Part of a small language model's weights: 7 heads of 64, learned positions.
Each number is 128 + 24 x the weight over its row's rms, rounded and kept within 0 to 255. Layers, rows and columns count from 0. Numbers have three digits each. The size before them is the row's rms in percent of the matrix's.

# q: layer 5 attention query, 448x448, rms 0.0287, rows 371-383, columns 336-447
# k: layer 5 attention key, 448x448, rms 0.0288, rows 371-383, columns 336-447
# v: layer 5 attention value, 448x448, rms 0.0287, rows 320-366, columns 336-447
# o: layer 5 attention output (transposed), 448x448, rms 0.0357, rows 320-366, columns 336-447
q371 112:119180124115094139110164130130130163175128126141121095188154161146107115112119120128142127094122162090105126188095137126104109129151112083133122129111098110146144146084116086159108125124105121123129113120110112143111145127148178092105169124133129133138157148133110145093112143149123133156121138102136110127121116106129108113075148130150
k371 113:126127143147139132146128138145120164159109133134111077156115090153106110201139119134116122127119144099072086153109148163138118115186127107186130093098135160113148176123107087120113137119101110143081123107125164145091164128151177127095147153107115149117126142113133162111166109083157091119118076138160142111092102132142134112131106116100
q372 117:111131133112152105135102168154139102120134112182137146130156107119128108116118124140107112121104120122113138101165129155068182169134139133103116108139139092139134133117120116127128167103165124122117092124090163098131122136147133095141147156117124153118151108118104101122108165175101084149164142072120130126139146128141174103139115088142
k372 123:117105132144173148171113150112130119141166144138127097094125121100128089132109157150132102110106122130082188131144138111116134127117204143124139115131128120120119112121144093129105172102155147136148130113133115102174146133161163060128142139110086103093114140129116183118137160105102145166156153140134141180097138142165113099149135138137
q373 107:124141101144088108156125107102149108154167154132129130139164133119089163177101080116155118141097164133137125092122111104111131122128156114149169158098142157105152145128147151120121125118097133169102121159082159095114120173133153123129120145191148134108116144152130139118140079145114168122157108093159151112167129133096156149171167152143
k373 105:140127120117109124107143079117139157154163175144130144095121172155169127111183136138137091121129122118093145152116092113149135167117132148114169134122129124136140113155149175140073109100130131134118148133076142101109091152160156114131100177152179105124108135140110149152111084121133179119084180145122142139123149117116138127158127130125
q374 116:153102131123124112147138115162109114149111140151084111133128115097121066130112130124161169128126122171135118108119119128152135158097078154133119134122118109136135120127106160157135093076139156129113140103135180139108129123108167126105129144135156096118121104088152132152076121116177160122116146111117094100079117134105136144125148105093
k374 117:124127102124145160125111099165123128144172135123112146117129149102156114078119166160134133122123160105108135138101106099128164108115110186151161092121146147110128077144118079143117096135134158152112081098157117131117149112089102093135151178119125118113100131099153113133110141125120146163148168097141113140126123130140128136118142116093
q375 108:129154091112082120140138136124167162115105113125107144148100098144125181123181116137123112163120134127126121118140119110119109124096118157136143135142118166107130169144133117153154085129103116104114132153117104152147117137125103128146145117185131180146083150153136135113140140126119115102143129109069116089107168100159148148169141156162
k375 112:144144091127078132133129091124110178127122146118123092167150114134137144104126120176145124145102155115131079124095084089095124129140156136136123113123172179088101123126105132102150092105101127111153106137120129137160088139123178172119135118131147100140127111148120156137123080079172168130140154190102120097157153127110134153119168096132
q376 112:140121083145067137142144135160136133129121098121161126136113108105139153148150150121118158129125088152130135092182107095140136162122136124155140168145127147162112159108128057068130102124147135111162176106140120155126101120097130131134120121134150151123127109091082207152147095123127097129125094110112143104143107138192124126128135144134
k376 118:158145129140086101155151115123158160135113122083144118128103174132109136146111159148144107120178126116109107134162120127130111147111146157180121158149128134095123147113142082087139108136133170120127134142145139143124134102138145125096095064111118133150149140122121144139137123099126100136123164154110073091143104151169087111115117083142
q377 119:161163093122149114141154147080099114153124112146128120131138150127167093121157100155119155108124155103117109090139102097098085119125100128101100151142121150147086094099138159094108099144109096111122198141121122104098127151120127132121106092129127114127159117159133165087170142109140098149103092149129124108124182106073128155183156119137
k377 120:153165117140125091133172148080140148096105085137134146145131128158161158124134127109106139127128192128133129096128065105072091112094123144116132126106130146152136120123139118063131150133119132143112116139103073119166125140118156127112082082149145126074130122096143127121158110150151123103132173095114115101143154111149110119163136153104
q378 118:134129138100121142113143154134121163119148150130128135108083109156149103151089121142130157120126147138153107147154137121154113163130083103103109079123115110120144139123107143126080082092149130087109115098132114148122128078099115125141133115112137128122126131147185122103138091105148136186148144153102145124083147103129137131111100128136
k378 119:093138131130152082133166114086104097097109175136145161104089109146112094093095133150147108160142187105106087163132160096145127148160100183129147098095105123107150127156105170111118104121117133151106088075143095146152124112125133125143139128076112098108139129154157157097126117125118106122121117152136132115155163079161136113095113147109
q379 110:109149115114184150124117129160164146139118107138151083147150172151088098119136134129145161105144134135146108156122129109131176129145097104146154123169098170167124129117121133155156137173117171143134157204136189159138077132140107111138143115114126137147087146145128100121120161152147120098161089123133148125136117167104087144162123153114
k379 112:145135135092167115114110127133138139124120104100153163128105122147107116153137101122107122137182142115171125170127082158111141073156153155121153093156112087140110136165112083158112110162121148121111117162084155098105116109141146128164096120143146119118128142118132106127141164201111126146129104129169096115191122175146100176142089156098
q380 106:095131128098084102136134139134145173151148135106077130160135125132104121111132118122103124137093123135147123103112083130083123132122109162134126137103097134165105180073120147132072110163136101125141139154126133088093147155133085113082115098119135082177153110126168133151119072130151102184151115097161160114127125114126139107115139152114
k380 108:112108125095134168153132126123112147112120116099121143134148093113104123130106169127151164154138123113169134084105133108141137154109132164138145134098119160122160107131133140181067134156138114090115124132150103113080136147090115094091119127161152132142157125149160137176112103112153119176145143119133141158099177093132110115134126178139
q381 104:117144084148076138136129156088121150138114128134162156103116194119142145131158176142097127152144066148133133075113141137129152113158120125117139155114113140121089125152148159143144118087123158154154161106094081119102120075153112154133125105134099093112122104119149144119115130108107106151129078096155125135152128111154151103145118102110
k381 103:127168129114146129104099119111119130098107136096114111107109132090139139153148160105118139144139072103126119074092148108131136130100099138143157155143152108117163149131130157154161083155097149133140103128092119159118153103116083127169121060143072121116112129095142132096159088103135125146127128094152128137155113149123162125166149147136
q382 115:163139107111118139117151115163107157130112119147115098111160133115122144127149131091147150110109111116126141135104143139137126150094109137116089106149146138135155169158113096097157142144168133133138120069181116195147102140111118169107150129117123110141162117156114125090122089112132134145143127125143092182132138156150152117138165092112
k382 115:147087120118108103190123083167126147149085131123099119096178194097129133132128151126155146094135146157125158117158128155147111141140127153120133125150147076141113108183121105137149093157142097122072152162153173116126134069118135145096168108163145123134129079149165108084086126138114131158172120147082118191092137114134133165129190108123
q383 109:115129125106102138106166136103154171140117152180112115097117114105135154118117171133160136085137174163162088165078131137109137160158107161119119146148140143164125131156137131128128135111113154140112147102124121107090113157150145138130146102142105105074139132103160142140069115134111103182089126146135123127128122126176113146098106102107
k383 109:118110150075122148130135163081147128112125120143138115118122109116151131116135122131182121148134163125182129148093146174127135132133103118134111145112113116176103171149098122172123111144139142153105098118155134120111141151135158131133142122150126117162097153118157126140135178089191151164099113111155150174128146080155074147129128153126
v320 116:143107158157136141111139138180096110118132140087104118173183103100124140124121160110121109063091144121098112126112134152144156111136102123112109130120121154136165144126140167102160143124135135115145119083122152131154151145105146097122176139155120100120131129140139140161135142135115141134167169083122132136146105129083124200138136115135
o320 113:136090121102128125114142132151130145141124106107098141070074110122130146117149120143123161141142124166152113135121142093112105110123151133148154074127118128145083141093074121109085146131109140184110116190142108133122093123151139144102135114148112158150127135106130158100194151088148135131080126164152091157103129106114098110109183158126
v321 101:149112181146138133132110117113160170132139127129169121123166097118115154096100121117106147110108127079122136154145142144158119120110124154119143153093165136125101128127097116127119128136116136122116165137108128138114130128129113101147095111155110140164108116146093093072105106108160073134137116110093119109143097096151110119117147106137
o321 107:123100137119125138153059109134125095143130138121114101121117130093126122135125106186109166161111136156150112139090139167119129110117138117140143103177115115118099147122149112136133142109152157120164105110148146137127083132134147122159131147101161107147149131125176128163164117142150124109144143107123156163159144092132147168108144189126
v322 114:094155115150093131155189114123145124146114152097135096145101114123120105148102097183111112124099170118163142126137109126140168122102120080124112133133153140078136141141132129093152109164121106152150117136108107130119156133130067156125144148154087153049119099147145175112106111174137173115099108152164142097182089139127140101136147101111
o322 112:122131159157163142114080135171106107103130087152099115128149102132185131101133144126109108131117130123106120126149147137114129121115116114130164082139119135147146133149113147127137107117138177104134136168136090126143117110131152102164126100065071167139092161187123123166170168133142135137103091103155163153085116098106143125089138134144
v323 119:144121120149102104102152131110169132137144136109133095130099177160102104098098133132171066106137101096115100095098123105131138153136136142095134123142180148158130171132117149100118157150145090136121076101144127137106175128104172130110122099115120167145104127153141099083109107133125095147147105140137142110098131100132156133132130122121
o323 114:134168081115126101149117134115160096115077115113108162127104086120165142141131129118061100140145134107128163103175125099136118094114099141101128148137126109143101097137138112130165177111119126138154142149135140135127139149116116133145142111149121134142102156094133157172107160146127111114091128074156080142103111173103147139084146114134
v324 116:114167173161099099116147087127146146105132157106155099164122131126141157121144156150136142134122175121154164114142159093112123173124141143121152134150162147140090150103117073165136148141163100100169108162163133105201110071134115106152104186158127121148135144114115174115119143179156106165149132142166127129103145151128153134136110111114
o324 117:125128120128144122128106117159147131156136152127123096094130138152150127126108183087165115164128134151125105077111131135155112058093143157139132145122146122109120094129134191190172129123122127129166097102101146124109131155138146109100097136125115148118134134111120094151125145137114130118134151116137107120112118123126144129185142107114
v325 103:112093137111128098155142146108137156103095152159092094132186150150107152136118148134114126118133168107138129143092135131137118158056125152136120086109109129102101131097190139152173137082100126130097107133166109090084112092120134129137151086129049093107135125104160088118122132166126143137122120144092149101114089120133104184088126132100
o325 108:145122162117120137123099087170152152174192134113150144148112137157139149078114144140153120144106101133090129143112133111117119115156154096158151169137133149120104149133042125115088125173146097133186137121061140125174115150097143138135126110101140138113142110128086150116144113094126111131122132076172103127178149118116138110080158148125
v326 116:119121162146143176149124137113111160110152144146126089087124074136135115136119111148128148135128115149125164157159118116112151107073142109149154159147159163127151117112108087149105136143105125078122138133136079115109110118102165152140132116132124129121137125147078142133096066100100076166127130113144107129116148118142116114148122159163
o326 110:162131107122149117139104154099157104121108129087101112164139127147163124130168128103123125117148144157091120126095067140148111187122110122141109129113103111101157116145137119111139112117142146117136135106117136162143075107143131135121146154119099132134093154129145087082170140147123109127105146136109160095093162125148161123122140109150
v327 109:147163164122092136074167108158148122128153139092119103133130094174123145153165138131129138143124133141166132138145171127183129114140109139113155116112103124108158074138135132117151098163124109157111078101162144152115166141135123147143162127137115123163110069165142106123149145137145123143104123099136165118099123093126119151135129129107
o327 108:152117127150157097136094138117090099140124148101197159131131097109153111122101144137118121143167094150129114091141093114114143087167126121139131155118105132089118114139133174098116135081110125146131099150116140107143120132090120167125107126101119142128141114133123085115177137136082151130165139114093088140148141115147122125120182163100
v328 112:158109163111159077143177125116092081134140102090130074119200136114089122114129148124078144119137118118152084158125118129112087110116146113107118209074092163158136142132123155143108090105120109112127145151135124174141142077146128122123134146112134085134112116159075137131094187117110112153136126119120097081140114144150140148138147157116
o328 113:114144088150097111135169112166164141141132125108133126105113116115109136170126174153116149118154107126124138109139132087107128168083151101132075142162153102138122069132126097086123119182133118132154164096091189098142137145116132114110124099134141136132113126125098118148158117136115113153141127145154118173131129117146105152138098124132
v329 105:159110178143116104064172166117147141109127106129116174174110119126088133108112133133103128101107095112101101083130115094104105117120136113114109109150150134127127114111115137114106103082121113167096108155173133178114144128100171136132135114122093114132121126097156137134100158162119139166127079143136157120136132118160109094157150143132
o329 104:137127095137147132194118130119101132137124121070123158137113121126131080116126122137130153111091124132141107121081154105184116137111131150122104147132113133105128106141074118126108151183136135168171100125064103109141098110156121107128109104148108133170156103164137120141131063120116114130139175102080129138125115160069114088128138163105
v330 113:161130128111143117125154132134133093130105180096140145132150102157087108134148084162119087138145124114151142128057134179128125143108097152137132163170137125125135099124150137134149152118129097138046093109184093101153139120133154115147103126143134106115101109119153103113079122118125156140129187121153094101102093146154098112137109139135
o330 107:173110127118105148143113194147116110151164110134152165160093178125128169146116103072157103125110133122123161144132123093138120162123137087114133139131180179129095138139092186110134091109121126127168122116123117161122151113144130142145123112119141129151119162144099159132151159136147117123084155129124147109154150102160135150172126146143
v331 118:177164140106102085109090105144090119149084133134114161111133107125113096139153096184095119091156130126103171118140097131135116114111112135147151146159126150140163115111117156091125137154143162132167114098119080134092105138139131138160111083138152111160141099129155141115143117096099091148094087135136148092151119129106133067142116107155
o331 115:127109109127149147143148124134146128125160125140152104141172118109197103110145149125177172112139132124124171138096160113143145132099103153129118082101119164121141148113145096142156092173136130137126111105155148124138105133138109117157115119109098124108078124104121145177101139140095135129139122121078106198112187133133131144056128149149
v332 109:132137098097105151119107129158143140142176105122152094135106110108106124099113135120112126117117130141146122127111150136178129152127113083154163106106160146138125126144114177113137145165189135154131112154147121102137170117156162155090146146149146160127139112096163143144154128125115117157116139186141153127116136072126134128111139128113
o332 107:114151133129125131122108114130137109122129107130111115179110108126148121146127120139124093128133130154136124119112069145085135102109115155127108131119125103112150122158166145123079144097093151110121170119138091130144084103113145122111162097104103123144140118136118111132115138126131166110103071121161090118148123119098144119151093136085
v333 107:109160143111128102105141141152133131121118135127122120081173091114100122123155117144097098147116120109132142078129137170161151124105120122118167154129164107148129133148109154136129142156079125112134148113150088136159121141140156155101110114137144159094106127162108182128154151120150103133134172090154129159143091136171134128101125142118
o333 109:114097161119160140160124091127138160095118117133105121142109082121135158150088171141143132145124113133098129120083116129148144114155132158171110078123086134114152133144185157108132064157134130139108121133147144125129122144110096111131130145110164072134109156120139101106115130140132179121156078119147117151129114102159146155109174144130
v334 118:157133163161157155147113130125121076120155156117154074170142146107119107125133156142144119130145128122115126131100137088098103113138138140095171148087157136140106118175095133127147129101136087131130155125118087109084088142087077109121165134100103115051144124064140085129107114084125107098130110113126102121153101148108129145112197140107
o334 113:132085156091134166117163109147150172104095116124105099170116131210112151111134107165131123151144140142098080086104143136106122123152105152133142116159103139142131117110100119139124142078145160114135096157140117154099086101134112112145137129116096123138138106126125157177145160130131162121108107128094162113130184069147107162138110135092
v335 122:116123096072126145158118114107102150094120081129128113104112079088158148080149123127109146120081113119124122137138128128134131099122118147177165120106136132150132114147142108118111131194158112115146123118118165141145117180148146135162138138130116147148142150125175126136095129113143113133083150176159110097115108123131143119156088124112
o335 115:140126129184141096117087142128141127112128126116128135151153087143149118156120119141158139069140113138063113146122126123159105140133091115144113120139123085104159133111148147102146137133109132147159165131126122153125150090166162109134114162135099129127156137135108103135147137101108126126121106105070142110137154119117146125120172092135
v336 116:111174134092133121104148150119130117104135145152131178104143166108126133153155134119123113191126127131104121163112109137131100126121099150129130118129099077095108158127125097154120173109174129085166147134104138109108131148127105132115101126126095163131167142136115150134116152184179085127119130102171128154168098142133151147113083140089
o336 111:111091151128142180124139119090146092108096159130118118123079096152154065144109117102097147124124099136102149108148158133108114108138123193155084140129126163127103115096110110155162122112101094112115142164152120122152109053140142134156118097157137088146165150126131125099147092104133163101128141146127111129141140127117143079135169090114
v337 121:109128110125107112126137110113134101109125124131145093127083149152091133126137135135141131144129106150164134123106146094104125117126135118175130126110144123151168101110080126122081156144122094132084101116146157163139126117101158101101104153122108102120100118142150149097085154156098167126149146143098150113130175137111178121127121144187
o337 117:126101122174163125157120153101116077147114120119144110135159119157133112130161165133181110138103159131123126100116152134095110117129100138083166105113154123112154122119146123086177108144110126117139136174110123103107141095157119108091180111148151155103122116121097099101120119120145119129129115140173109172134105136134106142133116126131
v338 117:140150170103135112094142141159110127115112094122136111106142154077121108100111135172158126148138115134124124080128120148095131131131147187101100139120169164168117127120136137127124111165167117135136129141121133119111164124154132112139123159123143185127109123107154160174143153088087123121162138120128105121081137123099136146118129105109
o338 115:129125111107121107124124118131101149119113132101145125136116054138161115098093116149130126129111121118088110155070117161113119100153157149160118083143172135143137129092126113148177199081135114133122140145139093162124078151148118124138155103134156118123131129089104139149154132125148148165093106174106121161165129117132099126143125137101
v339 119:098148151185141132105179166138114125167203151138129148151087127131124132122182144131097118151104143130136141189149124120106106135143077120137067101174117141115140113072111165124098117107150122154100147112127123139143116097067135118119146139144097077140135151107103121142110184101098134131132129143099092174151133107167098127124150124145
o339 112:121115089113115172111095132142112135117125126099079104081153167146115126082125134102132149130104123176128162153126142106114125158114162159098117168132120149165126151180132105137111129170108116133118098098099137131134094086186134160156126121149136115155113137138155146132143131149132138121135153169121142055160151152171126113182140144165
v340 115:091094127152159122146154139153120129164145105158107100143117140119124156104119141140078071157128117096084107122105116150099117093079140132125133124133197145139118149069122134127103125109104164126099144101088124153164137155102134138112132119167168126141125119122181153145138105123131133140131094124094156112089156139109131100123125148160
o340 111:150137111139156134095124086127118144119142129127091141168095128120089130154148097095154142087142147179091101104130118120169144147146123105154145104113146112136124171128152084117156118152132146133177113131133137117108098152173138094122103129149129105119132107128079065138083127161137141104126138116156099147146101138124119131120152096105
v341 117:116145147102131154141141141116107170122135128108180118120161111108111117128186103143139140095165117162137138138115180107100138191141123100150126122067135158146150126129155131121192137129112148125148158109133124086155115162149135106130145122116096130134148125104082158139155101124099075093138162147141146120136111155109104102153120137150
o341 114:139130133165116114143151104139132144192117123143129080076124119138151150171110108127121153134097142111145131118092105184119096113139173138119112107127121142126154131122118159109081142068129141102118142164121120143088118154098111143115110164146134088128059140141133111124130095151145161072125146155147138106110173074128126144124145136139
v342 120:136128155115145105149109086108127124100095104150110136116127133135162079119076157137102128094149094099123077127162109147130153138087158156130097118139152150140126125084118168120121131144134162122119124138144132133189153125136132103139129154114122115165105151134142104130154163125115148112082123125124120119125134136091156128132120116169
o342 116:174084091076107137122106138155114165168154161124140140114138112120122085120153123141149063141118137119117153126068139163155115120105136147174130113115125103132120121106137073113134132152151121142092150103133118094136158136107133151084138112108137123138128140130130105126111133102147161159111154132138109155133146156184104141084158115104
v343 114:110139104194114131129112105137180146087131123154123096135158062082167119083171102113133128109117146114146139149153129176094133085117112181110110118163123106145196089130120141122155103145106101151102139127108073115091136136089148123147104112115175146127128076120108102134121170109089147135135114118106072136124095094119132152112134100151
o343 110:133097151107121146132123125094122075160141083103120122135144115151122123124119114203107113148069146108131126136085169151119098184089120127129162113125137116138108137117129112129131114111152067142152107114126154144083146110123141098122141147133123138108167147158159150100147139114095099135194111107109139089113115198128132138115153123156
v344 112:116163101159093144139171131169106129168155143102148081122135125112095125123127160136154108165100145125164099164094115148111121137084119119103120109126121153140130141127125100095128110139141109154128156124090156134101122156099131171105148123125139113095124111120108137113113147133163119140136150137122148166147097133140114124095133135113
o344 111:085129111133152084143108117085105085102096094126084128057111130113119130123125112114125131136127140089117187128147154134095169125102111107140179148127115095173114109111129114145113161106135150162108118155118122138122117130141204126115125103139134085128145134123147125108180112191127133112155042130156125166169114112111132126144110112172
v345 114:128146182090156129121133172124190133115128129135076195124126147149144104116142180125167100155146166058131134109114158101115170158126140146139132118121164109096118094141157147104117129129091148159131127143111126154125132078126186132117160151137177154170140120117156141141127129152112167128135120118113094132147088162164109137140143139086
o345 113:136141152162121125145123078155113119102133151113107122133108125163147113120123086149103130160154097122134133133162091123102115089141121138113138127150101165095142130076076127147164112135137101125116128111104181099099171157149125107146152106145101145100138146147124121144128142153136143150161101105128112112164134163135120134087112124113
v346 112:138143144128121141156095138139115146062114110139093110152150106112159111092111145109117156175129106152109083126183149175146132141114091189109124098087152136157125147138137121124112105128151128152103112149130144128134137135097114115140127123115128080101131139138117123162139126127161128136136099099125130166108098123061146151144084132146
o346 114:131069096150159142119174124065117174095154115122107097129094116123121128110151087127127149135132100095151103158167142140151128094157161116194111130146128136097155091168119150071150135085099113131146166149143127118146107099131156118105142150116152154131122119111114163124141140143078180147137110160138143140151118154142120178139160129171
v347 120:122098119158107137125144139130145073134118100171117145105072131090152157114120138140136096143142137164130126093170148139070153156124166163129104091143127130162135119128107140181138137115102120120134155145106127099143177161159122143138111110132165115199113099136116103118160178122112138084116091142118123131141175134139129142151097165129
o347 114:145146116119153117129118134156100179129116151081131129159131084170133127176148096150112169118148147163120152160102128100127080116086170116122138131120112141126131105164176155105109116114101154146127107116148115156088138174148115116079124115143102123055151137130117125125109147143139093136100169101125110131126120185121129147171110120146
v348 119:137111083121068137121143111098107107168106148130196130135122098136104115148140103107118085128125139118133160136156116106158142082097094124132126131120125089087160086138120143091108138146148118130123157095114153150121097097144130082160120156140159096142133118141129119115115123143141147120107154149146129083121133110113061136119144145151
o348 114:138130180150121089118150165104125096156139098143134094091165151141101121151142104108187090086123116143100123140131115153100122156136121144148106141103102080126121142157129131105107100097116120140138119143132117085091122091146133103163124105153126153103088114112112067116157158129118107068128123159165116128115110163092135129139135093120
v349 118:122139137116096133132152151159141128159092129105139138095127160091109106134131114108103122142175128127138130121152152071154104104128149122160152156140092126149136123093113125131119189119151114119114124138119168125128136130163113145109143118138135104080166092134116091121144101166143123130104130097132125139137144092132181149102165121091
o349 112:101127189154129179139103175148123135126149129129133078120104089115135161121142147111175134140125157134144122182146126151112132147119090128096063124110129157112163120159147130088145077129156145139068155157131092101128148157122172140148112094111128117122123164128118151148098098119125128097076158167113161134166100111151089160114128105157
v350 114:111147145098132134099123175123164144157147124115146122173167141092137099068133138115158159177168147120141135105156190137087162153134118134091154136139107119153163159078109085140179129124110100151100155143168113115091093122118089160124143125134148156126111097130124119111128123123141124170194122135127182127092124137075125141133144109123
o350 113:136108118145103151127127121074107123095150111096124137115126121125113168159164107161170182119113130119152135144128102150136127097106116095156188133106151138107105128165127140130130083097155095135135146142141119146142125138129182135129103135152125136115142144125132124144177142158132147071146138094134132130119124144162102091135149136116
v351 117:142131098111102138142143139127130192146137119157135136100112123117110124177107149131111125110081107124124134143160177105136131141139041091116147123181123117165138105157148115125167160156133100084101102089144125147134119113140143180077100086128127166140154164115091149120128165162186081156103094140152133075160144110147146161133139156121
o351 110:135154129187100124128148163141160100131168142094142102133119082152105149051147126118160165102120137168128124088139132148103154114122167139127123130110123133145115101139129145123111139097126139172121102191158169124155142144133122138115159113146154097117121091113179114134107159138121142167168178141131111143144153120085157119144141166119
v352 135:114134130111128135170151115128146144145109136098097126107112129153110070107131140168171123105146139088101130135144161185121150103153134079155105144159135144169140114168150129156192157120110145095106141094133115083124180166132162172170150135125125150134098141148149116104116139127163144139126154181099152144100140120149121109175154125122
o352 118:123104087140170120108105184154090181117126157169140144126146123166106088139157131142132189133113136152104127164126082096130124136138162141124106110071160112124136160142139196118144067100112115118120143141090112139136133119072189145064124145122116146162124133138157111132127128118145077114194156139132127128171161164143131154124118137118
v353 124:152108092142123152128118078108137101209111149119111133109140128134133096129189082106099124120109150142143139137124102133111149109119121065119118152094112143107160072171158127099115111129154096123142148147102102135129094132142108112090120143167135129121104159097085146147117100130151150121140088121123143120130136145085144109148098129105
o353 114:145161155161133164105106168139141121125112081149138140123132113079148093157091192156100122121179101113122101070148138072131163131159141131078142080129107109129123141118102152121149076107149128112105134122078117122174113124099115106159092146104110124122098105136108104155117141126096111141093125090121147076127154131148143122125133114162
v354 104:119144093124153121116184155169114161107116078101065078163101150172155124094100135101144141119151124104131108114073161139106147149116152155146159129099166119159107125148141136141122130120130135112171140139146120130085138122148152140160123112115149140148117120116091113148132146176088155169139141100123125107151120164101194079135127132148
o354 111:149112127106098103154112117157109121131170158144121131116120170067124124149107131142114132162166121123130138127160117111111151084172140118141088103084135118140129072159112098121112121073120146143125107095140121117117131120123159087162148150128087102127159132091152128126129063120123092150115116127131135150099165128149120156091084143126
v355 112:137116142137102169140142088149141138216160146130159118150161129122118100136154109141119112109141125185145088123191089173154159099149148104151127167131129154117173129119137159123106086098155121112118170111090163108133029126162127092142107157093145158094139160124139151137138134085179131132143139146142163149100145144117132130108154112145
o355 109:077119173140168160111158146102112122123144139142137107083143162126112170195102152113134142104146168095139090146110157158123105136115142129116159144130124138138091160131097081154136086123129161115115121150180138137102164105118106125121161145151140093129089139134074100183156132152116163108108153118102156133139156102138095123148133120112
v356 124:100155120114135178144133168113159172145122125152159127131127121114152138126131142140132157149134116124111100158173121134137141111173109138125132173114091160104119145101147113115134148093161126114174116138113125134090131139119113146127093139098156106107126128178102146157129123173114128153141123142134092114158128125140115122135137123157
o356 115:194138150145170163140126064116115130132129138137158153116162190127143147101174149125134171128171096135150139113121142119088132097102082109108099110101095123159119101132134090160134112155106112159106127126114109136132139139138167126117154111169106142152123079136148080111146110134088179120143141173133100113128118126108173169122151153147
v357 124:120172093154121105158117073156165105133101114102160107134122108156142112155122087140143082129142142144099140121134083142148117120138112118103158071124132144079135087142162121088090094132165126112080101068108142119156112145102118108146123145117140152134137122121120164150133103135152144104119095124088172122108110091150139122143164124090
o357 120:163087136139123148160134113108103120114153136111142110131193167126136151107138122157114075134104160140111111095108116081123148100103136131145110160143148108133085114129142146104123122122112125119144102166144134126068125144124132164120107140111135121145100151150149103126129166146129146083133133101115100122158145145104124100142137123114
v358 112:120133142175164152145132078120101157098183120071149111089135124162175093133131141109123163147119162125094117090122125142123115126114123156168090089095138118148075168137156129158114098121087085112123133170111137146084123152122141166125171126132144118160104112128083090125138107122122109140100098187131121081108097125117174126121099122116
o358 114:120115119124112116127137126132153080133094126152148108157104078120145144171153144126127123108146096143099140137118121149118133133127151104126154103102097089110098144101115098118163174110098162115169186087130120128153121118173159111106152120125099135181111154154118132170155183123128112130113111127093114148146135115192142134119157101186
v359 106:167149170101143124123144155120130163164129160115116166107074120125107088136114141140153101124141125165074144111108173095138115107149127137134152099142122144136116118126103126131123123115196134114104080095128152126135114172136104126118180126110154142105162156115156164143136126110118160101141122140091118184123122120123116125162138118122
o359 103:116120109146118154118159160089129127122140132129182108136129128076102142150135137188136132136144112077116156185097141101123175132114099146108133120123114135124137152087112128108159108140084122082119138123170122158153144131163123145114106115114112125131105136122126121133094081170162181106140177114074138119154139119120158125134095106095
v360 115:128123166101134126115141122118126100115107126125131108142112112176132122106215103104157119128057172131084167108132145114121089116101149141178117153105138105128117094105114151182101141173123115136150099110083097140119125133129128163165124116127168113156158106160120132112131150132138161115132092057091129127110104089118129088107104108114
o360 110:123123110108166153127123169155132083149170142122177120084116097086173121129132140154108107129164091130133153130139116140124145159162102160113133126151157155100146143132160113135108131161153117161114112068145136109110135099109126141111137118165124147111109128147116110116113117154104055076137144177105148156146113175201168148102129121111
v361 124:138175093149130106144141111132147120142123088110148102126123141128176112148128144117154107127107111131124139133123113161103156115102161119139127117087174175115082148136131131086098090100124142120161099155114112131150103120148115100085110147132132126124107123164162116189088131093093148124169125154139106127101108114154149135109110108112
o361 119:138134112114123109144108131125113112127091121171091178150097116110147136148079119118105169133134149116111142114136140133165099142110136092126108117133125123090133120110088111136147194162128130127130119076143139158127151138101147127136117110134125122111123113128129070115167137164133114129141117150118108146114158131099094103130105126132
v362 115:167147150177118111141168137106145103127163159117122145164146145117109171156117175126143153146109148141146123131151135130140079132143117126109125113149115096131079167170125126149140127129065108129077143108112158148150132109136139168116141099153144095152092102117114133118120085119124109108134126157149115181109122113122093114143115107132
o362 113:141120116106137134113121127154145154149087141113171106114144135081167116157081103095143106121120105100111121152164160164108107151123174143157114131078088101125132120119124148152143129159178114092146136102127109143139111127151122144133150139106124104144167129129158133115132123136084135164121130116099121146128129117151112107092126192123
v363 111:107154093118135138137148140172105129142101123165136108084135112112137143095195153159111149152133136143143130187174133159109180085121156203157107138128111119112121109162102146136149106148140107140174183127108152098104069132141144135177123167134119125113164154107135119141132147086100128122122111137107171149128134111119148147133133137154
o363 108:124100131157115150132118172117107128138166128113119096155097114116176103176119088154121145076164161128139117115142108141125083154090108136118141068141156124116161143072148136158158136157173126091086110141132094137116182053110133077137162135123103094170129145153116172147123145140152146151169159136147138079117100152173128158122139119135
v364 114:123100097165140119125135147117089167147103129131062131139128153095186096138126155150140137159138118106144133153162143162124167142114104120158082118116152114175174138151141123146094152123133148137130130142114112112153148116120099151140136115166145119155128162124142136126113136122128117140125089147172168150163148132124172153130110076207
o364 110:126145090119116148128081123140159097100103140183122155175119154139117153115182129115127170148145102134105130151169140182164154112076146124120155154144127112119116124076168095145159104113125157103137075157150145148086150124128136113066121122139116091144101132115112173120129124161074111133102137103129121139106170128120100155141154162115
v365 114:133169124168104103149153140149075150151116097138165115111098126150071113133124139143151111162187147141152120110123105124161134142133099077142128147081152122071141132113174137128140148118108135121200099146114130089139087118151125103179120114123103115152090153121127130142130119127127163145123140133116169054135112132132139118074073127124
o365 117:128144133106101127089148132145149132141107155113108118140138139111168125133137107106103127153140098121116120118139125121136134158095128135134147097165164147162130114185096118124128081145119162102106148090127108139155172109132134099142128108101135145110077147155109110143112102158126095131155134108111106148109121127101164077165148099100
v366 111:128107174105107110145098180109121132152157161151140140157137155091135094147165116122186141178151117147072133093151192128162137151126138133100133134135172118085132108134094144146158113086094093140155145137129111100089093098124137126147127166154149161121109153135145141117148092182144129142154145098156123113146129141123127106116125113124
o366 113:110138128125124199137139113170121116113110136128132120121126163202151127141112155139101129136127105090107178110128105172130104114122160149150111083125134149129153108127130107169151150125120116152107118132145115101167118171110096138123103142154096112151097095114119116132119122121160113130166143128118101144118140167124126152089142156065